config.toml
n_layer = 11
d_model = 224
n_head = 4
n_kv_head = 1
head_dim = 64
d_mlp = 576
vocab_size = 2048
activation = "swiglu"
norm = "rmsnorm"
norm_place = "pre"
norm_eps = 1e-05
positions = "rope"
rope_base = 10000.0
rope_fraction = 1.0
qk_norm = false
attn_scale = 0.125
bias = "none"
tie_embeddings = false
parallel_block = false
extras = ["capped logits"]
init = "uniform"
init_std_qkv = 0.0334
init_std_o = 0.0414
init_std_up = 0.0477
init_std_down = 0.0477
optimizer = "adam_hyperball"
lr = 0.0068
beta1 = 0.9
weight_decay = 0.0
lr_head = 0.00804
grad_clip = 2.0
warmup_steps = 200
schedule = "wsd"
decay_fraction = 1.0
decay_shape = "square"
final_lr_fraction = 0.0
batch_tokens = 65536
seq_len = 512
doc_mask = false
train_tokens = 327300000
steps = 4995
dataset = "wikipedia_en"
Each number is 128 + 24 x the weight over the matrix's rms, rounded and kept within 0 to 255. Layers, rows and columns count from 0. Numbers have three digits each.

# k: layer 5 attention key, 64x224, rms 0.0334, rows 42-63, columns 96-127
# q: layer 5 attention query, 256x224, rms 0.0334, rows 43-63,107-127,171-191,235-255, columns 96-127
# v: layer 5 attention value, 64x224, rms 0.0333, rows 0-50, columns 96-127
# o: layer 5 attention output (transposed), 256x224, rms 0.0414, rows 0-50,64-114,128-178,192-241, columns 96-127
k42:152090118159128120126120149123119120127157105134126141127153125134118131120141126118127112118130
q43:116115094155123116145166172101142138125118161145119115092147099142098087150091173116157137193144
q107:132131126125080111145162120138143108124158091088134146131115117103148157126133130134095121124132
q171:166152164135101075102140122109142100122117128144144139114131110138117154110127174153113127144137
q235:125155174138114089133133115071124136092123150108130113142136131093131154130156149109109153116138
k43:102093138145118146153118113142137148120147120128131117144133135106132120123131102115180111117130
q44:110106158114130157118133122155144138127111086076120103123124155063160097161104138113117135095116
q108:140120139123123131135145105159092097124141062101151112131124166125148143159120131153107132101100
q172:101112088100147159121140107138128091116133076129148151160111134104117131158118112123111087116137
q236:175147132114095117116147122193093099134112081103162104157100141117140099180111135142136139088105
k44:129165144097159156117128120142124159121107136125140125110119166119152144125110122133116148138140
q45:100140142104152164166139108129137149090166141095117118149119149100157115137127129156136118163133
q109:124120141140132112135132156113112146115125147117112123142139112113100136131148127146104143150168
q173:090091128137143156133128089125132128150165129061152129141137133119106113109161211098133122156125
q237:088154086128138143137131152141143115080138132106138113150105132170097125172161127127126107133143
k45:143134141087110127119118105141145127156111132144140105128136149121135107116129121151105144128120
q46:124119148154119131130160108104113125121138139136153142127141079168080162138110152155133134146137
q110:141160154134138094096107137085140132142169138166155168106138098163098139115105144116151122137143
q174:134165134152097086133111124113141153127136118134134133102135114122123134113068181140164143175125
q238:111147104171110094129167158098166132142145145153110136124136079124111113109104134127142127145151
k46:114096109130153120064114095101132095130177139128128102154161128143099092119147123153136143111106
q47:115124128119126102150119159107111158095124132148138157118138120092101090119116111086121161139131
q111:151130138097069111122120133142098116117129121133119119125129153152156151177101122123111169089086
q175:150158100173150148142108144146116120137136107116130148125129094123075108113133145111153144155119
q239:119149110135093135149138150108122128145128147155100109093129150121113141118153108073140142116120
k47:146120154154139109099102149123144100114171101126136119145132148116106123105140138127116100104118
q48:076124127110113146144109131140117144105132159110151138145101158104129142152144138130136116098101
q112:125146106105147149111091095169144146127084136118145099087158149131160127171115094139148120091105
q176:122111111082147165117147135131114124102143101091127113133115153114116134137193113099124139097102
q240:111138146065156137101077110152111140135134122131169098111116205116166163155084046121145180067113
k48:151126128098146141116145149122125115145073123096093124086140122104133132096126123128123130176128
q49:129099149122162141151103087147134134132134097104126098120115162117141149171157098112127136097122
q113:139136132132156137098141105190144135168083137116104069075117172111101128142123112151119151127110
q177:113136139102121135127141099142129149134121104101139105127091164112126125187137117103123135103104
q241:120097171114135110143103109164125131128117104124132113128127197109104159164100087134110186106137
k49:115137131064128148137125109156132140157094122111117076135091166113143169167118121142128135115117
q50:120130194077116177230118091190138117133134099068098103157119162060196111113137131128148138124110
q114:112108148103129164167161099211179155156089075104086091144119177071147070189089143168118165086122
q178:091124145075125175176131088174144133147146110095100089187090133082124097151110137136110158106095
q242:117107170065120165191139047206161161156122123068106087175091167075165083164107109136123172090127
k50:139128124114151137147131125149104136147090129132145133143138125111146139139114119139112126140148
q51:118128135134173116076113147123141160139120103127148146122135124141120113131124116117137120124135
q115:057126148153161163105127094118176142152175102104132142098164112106126163135144156159197115108138
q179:110114134153176139116133114087131174123128127130151150100132115113152121123142102117188111106136
q243:067139169114159151084159152112130150098183123129135149112162143094105115116092143125137111080111
k51:078152137144132157125108128162151130139172127126127134128111140146139103142133139133142091102120
q52:147113122118097137147150124094125175146111150139105124141169136110123144137149132141112162117119
q116:099087143098136191143096140138134163077107131139142157134145119102162148129149040146166165077098
q180:092104167118123195188156140102131122089136142140131153152156117109101175110179166125152137109105
q244:136136136121127133160119123114139185117093131138140148173132127074114129176122099150177162072157
k52:129139141093136133161139121169104156105089119143094133108150120127136180162115100156151099148140
q53:123137141106123153106169137128138099115085130098125132123140113117119091104116116148126117135152
q117:120122120139173113084095164152137100152129150122080147159100113150122105118153140070111159075143
q181:112113076112154135114141161134140138154129122098115151128130161142095116122118153096085143066128
q245:067147112090143120075160141141102139148114100068177142127094145137123130123144082089147136047136
k53:124144146120134152098121159122137113151120153160158131096169101061143113124153128134130148111158
q54:157117139134099091100144118131124117148098114128136127138147094116080123142101105098165132105099
q118:133128163142147094068162102083093120100155152147153117122100038154078107159095167147145086121162
q182:158127155126102139076109119098100104110165133137110086135132113152124131088111136131159130110104
q246:090134170111086154113131112127174141125159175120131104114127163141101137162088148143125131150092
k54:102093168127124123067143098108143114088149155137140108135158045161105129155092160159135102058114
q55:119115146104138131106112095142100123131145119122138129110120136097139151133118109096120125088107
q119:133125088096123148105100121124179162115144150140109137132104132062141114079094054086150112085156
q183:123126075121115161125107117135139120114172197153102154126113118094124139094154118146165136082131
q247:143121106089116138101098153083172168122177173186148181107094132092165121118121067076172142103145
k55:158131123094150150088086160109132174118089170162118129114124135131149110090119084146134112123151
q56:117083155109102145128120079162110123144125142103126150144146132110108147102128131076114139082127
q120:064078113118061142098124101110176146139133172178162137120083090155109143114100158119119153124152
q184:132112124116098140130139116129159122154128147154115125132103150083114171116146140139161122085144
q248:079120118095092156128126092086130146116139133151159159120086074152122163109159101120084143077142
k56:119099140113144129107126098098143128128088194164162111132111137112119107131145164084146175078120
q57:080097156114113140137155117125118138125098122141111131136174127065142119148093158117123142135102
q121:100059159139143196110126174120122179070110092160164169140164171106180152098112078045170109152096
q185:105075104114144168135135152122143115091107100133101093112220145114136123114153115075127161142125
q249:082105152089125108127137141085139160109165136149104102140150138065169143128080057041135126097155
k57:155135130130156142097108164139117145128128103138128104104174171109100144160115117112111173145105
q58:141116115134135117093159135120145117132152108127128103115109127134105131122134157144097127159136
q122:103117143156209110153103106075178173128171131095161123147145115122111116137132088112174122131221
q186:103108147153151100123129135122130156093134133118149124115140148146156137135114120106123106090146
q250:127112135167142107119114142149155155166141141116153110156133129132110057101090085132171145170148
k58:106084104130155139161133103136126133092159140144114079154100145155115119170109121109156151108154
q59:129133130131110116155099133125137177139149112115136117128064172140130158141123114146109157121143
q123:147137120147128094159076092165081131146162128130121130176141174103155137141125182111148097116115
q187:139141105150082062160090127133113139138156177143104143119109147117140131142120121130132179138153
q251:153159134154125128147104138115159148112155149130076098139136172130139131064144139110090119169128
k59:164069126124135083152092115153115120103142123142147172161110134116069125138139134174118169120078
q60:111097148112125152106146125145118074103117159155113099110160149122131175127152114138122108090122
q124:092085157101087185106102105117140123103111111161121119094144143155188170165110146126085099113082
q188:162138158106107123101110135129109097071136117195127099094180127133148166142127115142133142125093
q252:144099139124092153132094130089106113111135098155180131098102105157110185142154114128108153066089
k60:131113175077073156112145094133076121168061140152111130096157168162161169190131116118149105097087
q61:148139144112074111141136122122118163155118138115136153151115130088109153116128108128120160108139
q125:127100085118121118114105157119115100126117198149137158155121101113134104149138112086131177068147
q189:135138111129103107142149149118127140169126165123124191120117107114079142112163157107098183126144
q253:104135134102122146122125125079150151113118156130178153172118115125127164144126125105133154082137
k61:120138121123148153100104159122107115123096164147120179100189122101144131115103137159124120133150
q62:146159138120130093110109102148104120146159140135133119112101152136155151115121111130124108089095
q126:149168119116080087114159151122088153143115083112110111098110158145078105126094135071033078163123
q190:136119105111100129119170108113114155104131172121086103127140122147117103160133147162081141108075
q254:157157093103122143090120153121116152135186114124121162136126123151138114103113115122095077139117
k62:172126174137081122100207159126140119108088144114157126081104138111144106076165147141074203121066
q63:138147105133102122134146129133153159139139157120185122135101108124124096155121146145168116182150
q127:154172091121106097121183118129104109149132081099165140115152086153114125131128125181125152110090
q191:154148132148107074099141076140112162157165087099171128118096108128124124114087142149121117142091
q255:120146127117111083136171048139106154123115146063117133135129081140133101109157157124081091137100
k63:108141145147136139160129134168137149130113112095118139159125102079131076120118157153171158141116
v0:121119106124134134119179080141097099150171135121126151152109141128148102143156121107129131150114
o0:106095141128113164172141158156128108136173134121155118099110076098157107107136150108189086091155
o64:119130132114110126103105120134154146131126142132097115145159146144126122093115122103133127125119
o128:125098152121128152115137130115114131130169172116126167094144113115136136144164143152161097105135
o192:107138148090126125165141164105165143143162101128117126126142124116104099134154137155109138136141
v1:126149128121115133122139118135154131078150105117099115143126097157147122130118114125076144115135
o1:130131174124144127133123117131099132117129128126125117126136135159162159128079099158109087130097
o65:127117131137138158164101112109124171147127123146148156098110126136119096124148130144172114106110
o129:121113206136142128094112103130126125150112150142141090144164161105117072159108142185047114133076
o193:095126141094142158136105081107129128142165126169118133128111112111119131119136151162166129141134
v2:111118151134081151136119140137108116085110121138117155099145128114115180075133115124099131129139
o2:092117134146130127104118124123111128093097144093137109112128140043140129127102133113111152141129
o66:162099140152112133170176128141135130154119111147154114157133143169124094145102157111199149070113
o130:130094118169130148125138128145138137128124122138139074110135126080146073090079107130181141165151
o194:120145176160115125114134116138131148139110098142112083135115129132156114137077099100181152106127
v3:073140113103166089122127115079153113119117091087111145184161146136111122153145108110154111115060
o3:117112117094103128104135159142113122109139128189095125155105131111142148108148122110157122128123
o67:189152136085096160084122119149125155137139163121073095149147108091182134107116151110056098150121
o131:113114105085153106112172135125135141104118121150109104143104125155121134144115152145113101113135
o195:138097119086073120137156174090093140104169113152153098123109107107116128111133124091194112104136
v4:169120151145130122110098149119134110143109116145174154100112110144144102146105126133148114115154
o4:151104103132109161117119152124131140180128132139147155145119137093125077136100117137146115128113
o68:078129141132212132121140122087128109093162113123084114128156156089144171130159130159096111148096
o132:124124094111107102144123111145100130143132133124122146143111150105103146081088120122120119144127
o196:115161128105136146169100112157139128128149195154109135136172119102157165113186105107121116154125
v5:163121130143107135118113112124120091122144129114084108109126117131118134108114133071107106081144
o5:162135099121116147146109167141146137153139114143100133114103150191164118116126131110170137157145
o69:098132158142128150128130086142140153130124117145150160135087140115113149139159124128121133118120
o133:128132182120129127112093170172145130142146089101141139145105125106129134187144127133126103099112
o197:156131130183152144088151106151129141172082084150137125132105152154141096135103088138125116123096
v6:162167132123109110141112145119121160132155102116136119079171132150127112109096150118157085126121
o6:122125112132165135102150104135120106102082104128128103152134123132111132129123103159141119121141
o70:130103144157144154127139118156167110176118126116149090111101122110144137149113170128128168097117
o134:118102120146103149110165105143155123114111078165096088147137118095142074125132107088159136114174
o198:130097117165166096109138139139109120131110113125091091107124087124115126142111106097157156086142
v7:069173113146166124107132158143192111119081168178079144160088123127105157112130127178180122117122
o7:151136126135093109090096136155118140129120112153129130115125143140124101136153108091143116069153
o71:136111095110078087129152102078107161127115095144191103141086134134116134087085087099154132151153
o135:132110132118126129117118133096111118155113108143091129116115135122139132154159120127129117100104
o199:141125143118079122097096154116096098122073113135144165168124133179118112107088116124130117180128
v8:123125140123155141151103084112096093143138134112102093125202165156140119138145132138111122126170
o8:104153110164148142117134116119116112101112153074167114114117112091082101149105098170116121133135
o72:153117157145128167148115156205154158151124141129115106168116141115135101122101110126151159105098
o136:090129106193122150139133131164102131121094148142135101135113081114122087125109105118142136113134
o200:140129123179119130123113146116104122142130121137113105119102146109126087137105109102183180107129
v9:108081134127135107142095125113147107135152137150115153075093150159112121108128103119163098080122
o9:115153103118112128112113104146162110150124083178127118091110091119131167108140136100088137094107
o73:181123078187112136132164120103105134136157147093117150164078148127139180131119116091104131124124
o137:134139136091105147136088114168127137137126121112104140118133156118112116116114111109123107159114
o201:124142076115101124157122115095128122113163134114162148147095143175104158099122139117109124125144
v10:172093169139117123121080083126122112114143111112167115148119141097073152144112123151109185143144
o10:164129141108139119153157157147120111107109116117149091111137128133156133115092131115146149176126
o74:121180116154180074091145128143114099100130116113169159136134130147102151150138156148117104102162
o138:146125122139139090123174146126098112090121121144102131138139165119143121130112144147114133166115
o202:130088133133148115082118186139116084143125113135145174132145165115108158144127174152138136122120
v11:119148110134109117126147138087109080137170155113120123075138143115073126128133085091126116139079
o11:090130167101141153145165113103132128099101129101143065133142127104132138139132132125090107151108
o75:146124130130117118106134145147084146134107149095137172150134106118159139108091120151138099123124
o139:125122156108114151139145100139144146138090143124139107119115119136138165133111155163111139184130
o203:099138136088094118160177114104077147102076111122137144157144141104096078079171112119130124168127
v12:142143135135128111132133087124157135178132120148108149197142125134092159145120109196096114137118
o12:124133094123141103107128135130111130114091130129092107128134180137119124152159105145128107113112
o76:128120144156148156096140117124175149121146120111192112082163118074119134135111117093134164155138
o140:114095160106117149143103161149112126103102159118098135137143118140115175159164120094128082075116
o204:153120121139128131120125124110096092138126161102070139118097141095098158073120126146178116121166
v13:139133150140173127100158157124075066135144153167066107133043087124144123150138133088152100123139
o13:124169106146121145122133134120072134106121110114143118118139081106131129124166142108143130159097
o77:137082134110101074179092104142149095139089135100148142135119188125129107124101119149165182124157
o141:145165144135116122121148117095115160149142125149100104166179114146144158123137112134111134159152
o205:131134162089153119116116111137131142142087084086151148124164140141109131083113110152088156163124
v14:141106107134091122137123098111160139165132104146136114078150146101130134120132162143100131118128
o14:149078152099162143139090129128133136130145128124113152119157119128147137164125113124120083101135
o78:118139111154141115193158128127113122171073135095130134126132134144098159091117137119178112148178
o142:124122144078164129115136155127107134154131138101094107125140130133082136181130133127112118122136
o206:142129109149127115122136136109102150119161113103120152149131107107101129157124113112108142093146
v15:142139109113117096137145152180091124131098115151127141133107129108101131155142154083163142112167
o15:135081124150126166106118146169172131132163136105142137134109133130164120113105106110165124126135
o79:134135168120130120057095120087103133134139140127110087096143136092134124133118124124137116100127
o143:105149124127090098105109130136157121113161139119111167098112118099162121103088109120183102128166
o207:125143131124156119096111118116131158121089114111144100137129120184157132134138107093124122135121
v16:159101103114111127124104136135104177132095149116126109102090125160118146115158133116176081157101
o16:137116131121178129140104147166095119144094110177089119128122138092152129144127113139125108146159
o80:067171151144127095120120147139162138112137149127165125089135111113105132158138151124130152114125
o144:121156162146138134115112096139122113080140180165094142114156127127117122111115111099139096144148
o208:124129119141160124120158177184160111139094149136130129115155104119115142142174129156119135169107
v17:134136118126140098130122113147118114106128108112146138196115129155096171101153111151105131118071
o17:112104126123131078119136117130112118115117144112137140136155108044129134125093135122117162144133
o81:129104127123152134117114186120138152107133163125122143121156128116141129161134138123108146125123
o145:113080109191172123103127146140130116097113152126087128093163109104116134122097150148133135130129
o209:146108116138117159089135065101070136100160112156126119148142138106133119122094130089165120080144
v18:105097138129174154140150141145158135098142143132135108084160139133164103121128114113099128128102
o18:123124092143106157144127111160123089150127095111137132111132107145114109114102139163173136142137
o82:159133112155093116108104161136139125143093141103103148154122140095102133078113112118111121149135
o146:095147093140142124109134118115142142144136105129125117161089121127137125096121140126117177123115
o210:143143140130140135097142161139135131168083116160148159117130156161120116152095151149113141107123
v19:156119118131123093125105146109073123160131087117078120111084140127119174121155148150109096153152
o19:089137132170137086143110099146129123142071108151151142143108118117125139120148165102089121120093
o83:159121081148137144093156134159151139128109168147116107154140135137087121154119109151107115177091
o147:126161127137114140115133105159144116126169133169126128167126160119123111104104141135112124119139
o211:138130079151150100101153138136115110097093103133141128143125104095139168139162155119112120104100
v20:071086144120121115129149131174116159098116102105118162130113120110114115088157107128150126135136
o20:086134124139148142086085097093155106120087132129150113138176107096153148136097124106062121108143
o84:127152111103105145105155162127132133093166133127144122132146104171094123165115156190129154128108
o148:117122125141153145100133138095138134130092126146130124109126130165165092166090104143113122125152
o212:119125133089124106075161156089148116128094116136166169130137143182111115141112145149103179087108
v21:149084134141136123109105111152114130143182128136144136159111140144146171138142144109121121139158
o21:119134142171101092143114137107108145126128144136127172132141102139104136151128120118115143148105
o85:115165103117169168137121141130153122088155133120131142094150171118154134097165193151109132142105
o149:111119146101128127116096160102122118150112065092137165137129100118108162137175098148112151130118
o213:116141095146114125119066106103132147144132127125123160109084143126126093088090148114128143127135
v22:141105116150120155125142132144120140109165176135139194153113126132156109122145132147111117139127
o22:110120108153147127116087098126123134127126155086144133138153105107102096161132102119145122099129
o86:151166106162159128132138106188179135195153118062120132074117078133106114172156105163145120071130
o150:132121092141132167098107132112137116163115142122153136074148140105119092132129084113175118116125
o214:151108096111137128110111148175113172145077131101136081099111114136114099161102073149154172145091
v23:151131123121112141141109150118182110140145139176090117087098148162126104102088137086156115170160
o23:155109124132106133161162133143128118131114101190137140130080120149132115104141122091154131119129
o87:099162131141099116149178114088121142117199116098157097133132117091141163122106143114136163068154
o151:151149148091140101130122109109141116135091118133113136116145148114124095146141151122104128150105
o215:147118135126104114194159161120113099107146128123107150111133081121128147123168155106128102098098
v24:100080118133110145139152148151141174118116184120132122112095134144116112118139152152142102162143
o24:119171099137113099102113116113100150101103147071157139127115103079093135146113116124078135102100
o88:136156131087175123156166123165154150099117153161107150135144101141153148099116128135130129147119
o152:111144114143127133126121111150093140114109112139128133087085126104123128092126132150113164129106
o216:135137176161132134115137138130117134120137119157136136091156140117137114140129127122148129109139
v25:176139128158110164134142107171109111161142114156153107120122119142117133157135163101109162167147
o25:122138137158127109147125154117154155157162134063142124164104164116105135136143148146134125152098
o89:147110154111137120167120141130166094147145112149100151095118175147144090096133113125178098144177
o153:140144113173131146147125125143111151099171136114142090127120134118129165108156117141146131084112
o217:114153145183144094140114139170139110143164160122110116139117159123149138138139110080152131095143
v26:119096119109134090147131122129090113153101131096137125139185125090116124128098137131106112099131
o26:100106117111087086131129124133121142106165146164112114113126122133145113116122122170167136157137
o90:143155113125111107105112134148125142150141142135169111119114110179096153148129060150107146134149
o154:184149113083128103136130096139150129126131119131122139127118120171127124105125118148155097138125
o218:120125118099109132114112101132150156105166126149161138127124123129124116101142150104132099149154
v27:147164170157136092149083136142113071149122168094098142163145129148128112139086131104093102125138
o27:103152115141154095066099106129167129118124158122153134184120108116135096207141166163113123091106
o91:126110141095127151155116087138106120118114132118122116140155123113093112086128072123184130135155
o155:165196124162148096117124126144119112146096128140168132160139144151156158147106119161156104094145
o219:121123119105145102132113113122117115104151141123149111153147125139146133109122102092135136114105
v28:128084129108103105130162137115148153074145163120095123107077111134125105124117136143120128188131
o28:130101150122127156129129119126104117164157111139072140106134087128159136114181166123092122099132
o92:132128091074119117135132117123094115127106115127113163165128105122161151094104093088131115094129
o156:107162134101147117099118137117119111113102161126102148132130092158153103133132130153115148139157
o220:136134140102108142181159148096125140125171115124119149112129118139138151149159117137117140115133
v29:152136142152123124132095092108119135115087109111130128168143152104100101153145090114078132130100
o29:159094105106115148160133136136115124128143137133102130180103131152136126131147142144156084125102
o93:106137145099154118106110087140142086125111099098154089124167138158091124123123138159110111152129
o157:150082141143159138116145144098125091150146149115117125116102147157154110143127162127111107071122
o221:110153104119119133092116202139143100123091132131150110117105128108088121114127173161135109111131
v30:142118122123119163164101164134159120126091147161088182092104104110145160090130144145110162125126
o30:109105143140126098116097109108117160127159141088168152100144131095122141121116133161117138124144
o94:083130111162102123182155110118108113117090099180085113156139106089086130122140129096111094113103
o158:134123145136163084111124128106142134176189140084165117170129158136114108111095116170121122147104
o222:139145153117111131155131095136120126098125102164169155137129077125124136110154127117117070152109
v31:139128104112115122122144122114175143103147103128149155155161097097101127123095101135082168120098
o31:141094086117136136100159155120140108132079161146129125120161176119142138122101100131105129122139
o95:161160147183159104113147102123075098123168123111075122115171078185119164169100114142106127154189
o159:122118087149120110129156133122124155128126145107110107160114146160156128143066134133110119111128
o223:127109123149139147159136122125090095109127112099119102116141107138106150183125127141101129122105
v32:114178077117097145150105173150118162153105104098143135160116119134159159151114122162135120133128
o32:144133098121095207118075131147107131122121144151126170137125137142120135127113134146175129112151
o96:156121128123145096117157151131143130160131113137139088117149110160085089151096142145123096140117
o160:093115168132104132106139101078100126126130116133110110137101085126105130101108172141146126179144
o224:133114116139139106122116092157141150121114109145155122135156140124144112151122111134128197140102
v33:128104085125133111111083143162104135114126148134078140123173124150138139150128135130088132131143
o33:119130102161086165133141140134119125141135086149140118116116072163153105098124127115119164095108
o97:116185134153143121122155123107091119131112112144120149134091114121116146127169124110113123113127
o161:140122087132121121080123098134142115111121117074166084140089173104120170120132136139125142137144
o225:113108084154105134130099110095136126113147161124146104135114138107115113123141101126141106157183
v34:130141135127146150132155112096119164113085166104168135122147131128129144147154114089141091127174
o34:136127143120103105142100128138134117134105110107133139082112116163138134145175139101157116119142
o98:151124143087108073107127138102204106122135118123082194091165123144127093116075137144141143131125
o162:094155161149083156149084176146118142160119170132131147098150104143105137140128103089096134105118
o226:125137120095100081186101159123151110111143148147134144129136157123144088119152120085125172117138
v35:095072118144142138136132101114135172125109134118090098125128110142108127098132171126112137110113
o35:126126124136145116097136095127116146144145142114114159123122121125115124175105090160069103098100
o99:090149157135140144160078143103075069175123119124087176161126133115133134129113097126140134127129
o163:105110144142130096129152141099098117146105131105109155121106124133128143152134117160124123125103
o227:106114143158137150112106105121143112128165133122090135138133119083142137136120133120132117136138
v36:124094143146095126146102113128128080158144103143125146107132108130113161122108115133074127125105
o36:150122116132122137153172114179083159149138173117120150128138146157133146129126150135126153139069
o100:107118090064100181080135136037104170049146129171106136150152101128150119073130149092135142100144
o164:140105126107131096132108110133155119144111154098156128172137137149124159114120146163129147132111
o228:154112122146094123121127075115118112062138104083124114150107103115152153083158163119145139137134
v37:140161131117140170113134102150140158135133096118104105137117140155105158116128101089137119145148
o37:133114170153101143138164162092124130148141136144123159140117107153120128109124114097135137139106
o101:162149119146115094164181152115125080150098113109144144123155194125116112089105131152174139149151
o165:131136125164129101134165102131076085115136123130160131135148125127105168103144136161101122125086
o229:105092136161122106115099129094142154137184141109150119100163148115156122125099117098174143122138
v38:146131154138085053143140093117157110096136146106148151143117102090108123175145158136157153113110
o38:104093145074172119105125119121146148105093095125103089128118127119126138116133170114105115146157
o102:121105100191166161155120126149075149144097085129094113136108116137139170142119103113121093102118
o166:132106178128152074151129157118159128116141074105093116146140123130143111125058127088161130159163
o230:156100105125153129127149135159153124143117103116145158172113142112145144140126134138127117111105
v39:147088156143089135109160103147110163153143141147160102103111114118165114140135136158158146078111
o39:141142107122115145165133086130111146118129113154130150107107082113140184146131153150131154137110
o103:087157115135159085144111125126157110131095145096161138175123189135077101159148068088145163152146
o167:151125149157144138160119130140129128119108147114104160166117109088125129127115165190119144150110
o231:128144127114144135141146126136156123119160126122174141117128132137144160156116157162146162100134
v40:115145126130133127133166125099104112127146101128145158108082107110167134121127088112086145114160
o40:105092140154129124151104166133134138121112119141141099131116163133141177085103113141152111144129
o104:108130092134126160114112111135147155088112154150098138113141125114127110114091081079148130124164
o168:109118128129114099138129127158118145140127145121096107178120121149160127163127107159074110150108
o232:149125107138157145127126135111113125170121127152166155137110154175144136111118145104160123117133
v41:107110161103116157089155116142129152072127139134120109152178107127165188082127129098130157126161
o41:107152145074079133100106133123139100158099098095128087144087110154150113148174110106152119144158
o105:158125118092089113139131158140106111122104131079135117132147133145117133095119143143149105166129
o169:130195126097100159161148141112133161155121127127102122107140086139134116127111123142091146124149
o233:138184125076131108130111120099150136106153128129146112123105104123143106163142105110129142069144
v42:145131120136130111140131130120112132112146147075170169124129126128135119141115118146131096110134
o42:115157084130124119131135119112142126084110162124166115113137124131121135156133128133161137126126
o106:119057139160118177110108166144138095126131135121099111124165165106135138142131182146088156160119
o170:115108114123089154121105155108109128168132119098168179113113091119156090151117147076146137150105
o234:156176110159098158137121152138100121129094116120127113122156143110160121110131138141107146147146
v43:202144147143131112112101135107135143116126161106132128195164159123136120075148155114122169145115
o43:116118120134158149154131138091167093063137150110130140134159149090127089139126141114166179136136
o107:125155121164106149121156122188131134150080136096136095094125122163177112123094117133142123112146
o171:120121130142099148152116128093163117125153122119174130091129141094124151112122104078160142097120
o235:149176125147132137112114091146123132108118121144104118149115143112149107143136081117130144146111
v44:073098121164100084136194184183125091171162113163074153114153156110124104107095139106115132128141
o44:110136138124146124105130098091121135092111133102147130170140099109130133149123141103096136163098
o108:144155119082097122107122127143110107149137110110139137112099122145139120129115131148147124149148
o172:168115109132124154120102122106134118131116119106143109155119108106119150110119084133128146150150
o236:120156156066138105078137135111111119101093122082151148137109138158130122135130130108076152141113
v45:125119134128139113110153077133140120152122147172142136119136136102157136120142115095140105103114
o45:114150145100122118099122125130105116145138132112105144107161095117102101128147118096116110127157
o109:100144108193128144149106131123115161076148122097170105113092132154096129165140113143137128135085
o173:133125179137179123126105103140150132131111114125116117103160124138106107134132103113139109161112
o237:140122141117121166126175092118104164105096134115150099110119062174113118125147138129153092127148
v46:155158142147122138103111149084104140118163090126132155159149146116123121125143128060073146128136
o46:128105152114148177157171172121147086141110110125125133149082131120131129090114132124136108150146
o110:131170163203157122114110098155084139142135184154087118159111140107155149146129105106119114119086
o174:122124113145136106132149129116140127111089152102113076144092153098136153092130154133060141185112
o238:141143132126124155138111112140120100199123137137125146158117114106097137095121095099118109111156
v47:152125105135134145106117096116110190166120174124123105116148157148109165115117118102107139108112
o47:137131132073139137162125137174133119123113152148100130117139134150144177118131113140158116087129
o111:125147099166147147106122150106110089195121093120140105122104052145125137111118101147148105121123
o175:124139164123116112149126111142109095150094108110104084140144129122114147156146125140125084146093
o239:128138145124121093148138137199157137124110126119156116148108109114114208130169095168101159138104
v48:185053123108112120159141143201119122132176161204129194109126100137138172160172117138132119111145
o48:099124136089128126142125107190162117080125110085156124113110089130133114114150173087135120133129
o112:122190147131118091152148131090129132163107100160127110108133128131107126114114142158128118119112
o176:156093103108104123163080156147122139142156090075132094120117104113123124138114087137149099115113
o240:113131123132138134121115149150139111135124111140150139119112144175120159103115162151122114111148
v49:101113172139079115138123126146155128095156083098076167113149154144091144152149153108141104145123
o49:165135110125168110086141116147139146147114140111117130139121120097135108138125116108041123122090
o113:105110114106109144178132090133081149117112127130175115128147122132076134126101138103147100137129
o177:111177141145162114118147090145160144165099155155130119141121098155139078091116127117116122148132
o241:120133098115156121125150093162125118117108119117125121143093106102125142106087138126124161127137
v50:129117178154105147115110111129129166140110124131164146168083134137123128155149132155100096143134
o50:165143098097153148107068163189140144143126134121135155106152133169140154131138127162120108076101
o114:146166112096169132095165153124141136131133132122110142111140097105105141123144154117120141109123
o178:131142122097155159070104159162144098107127139072147137109149162138108152166160142151095147108112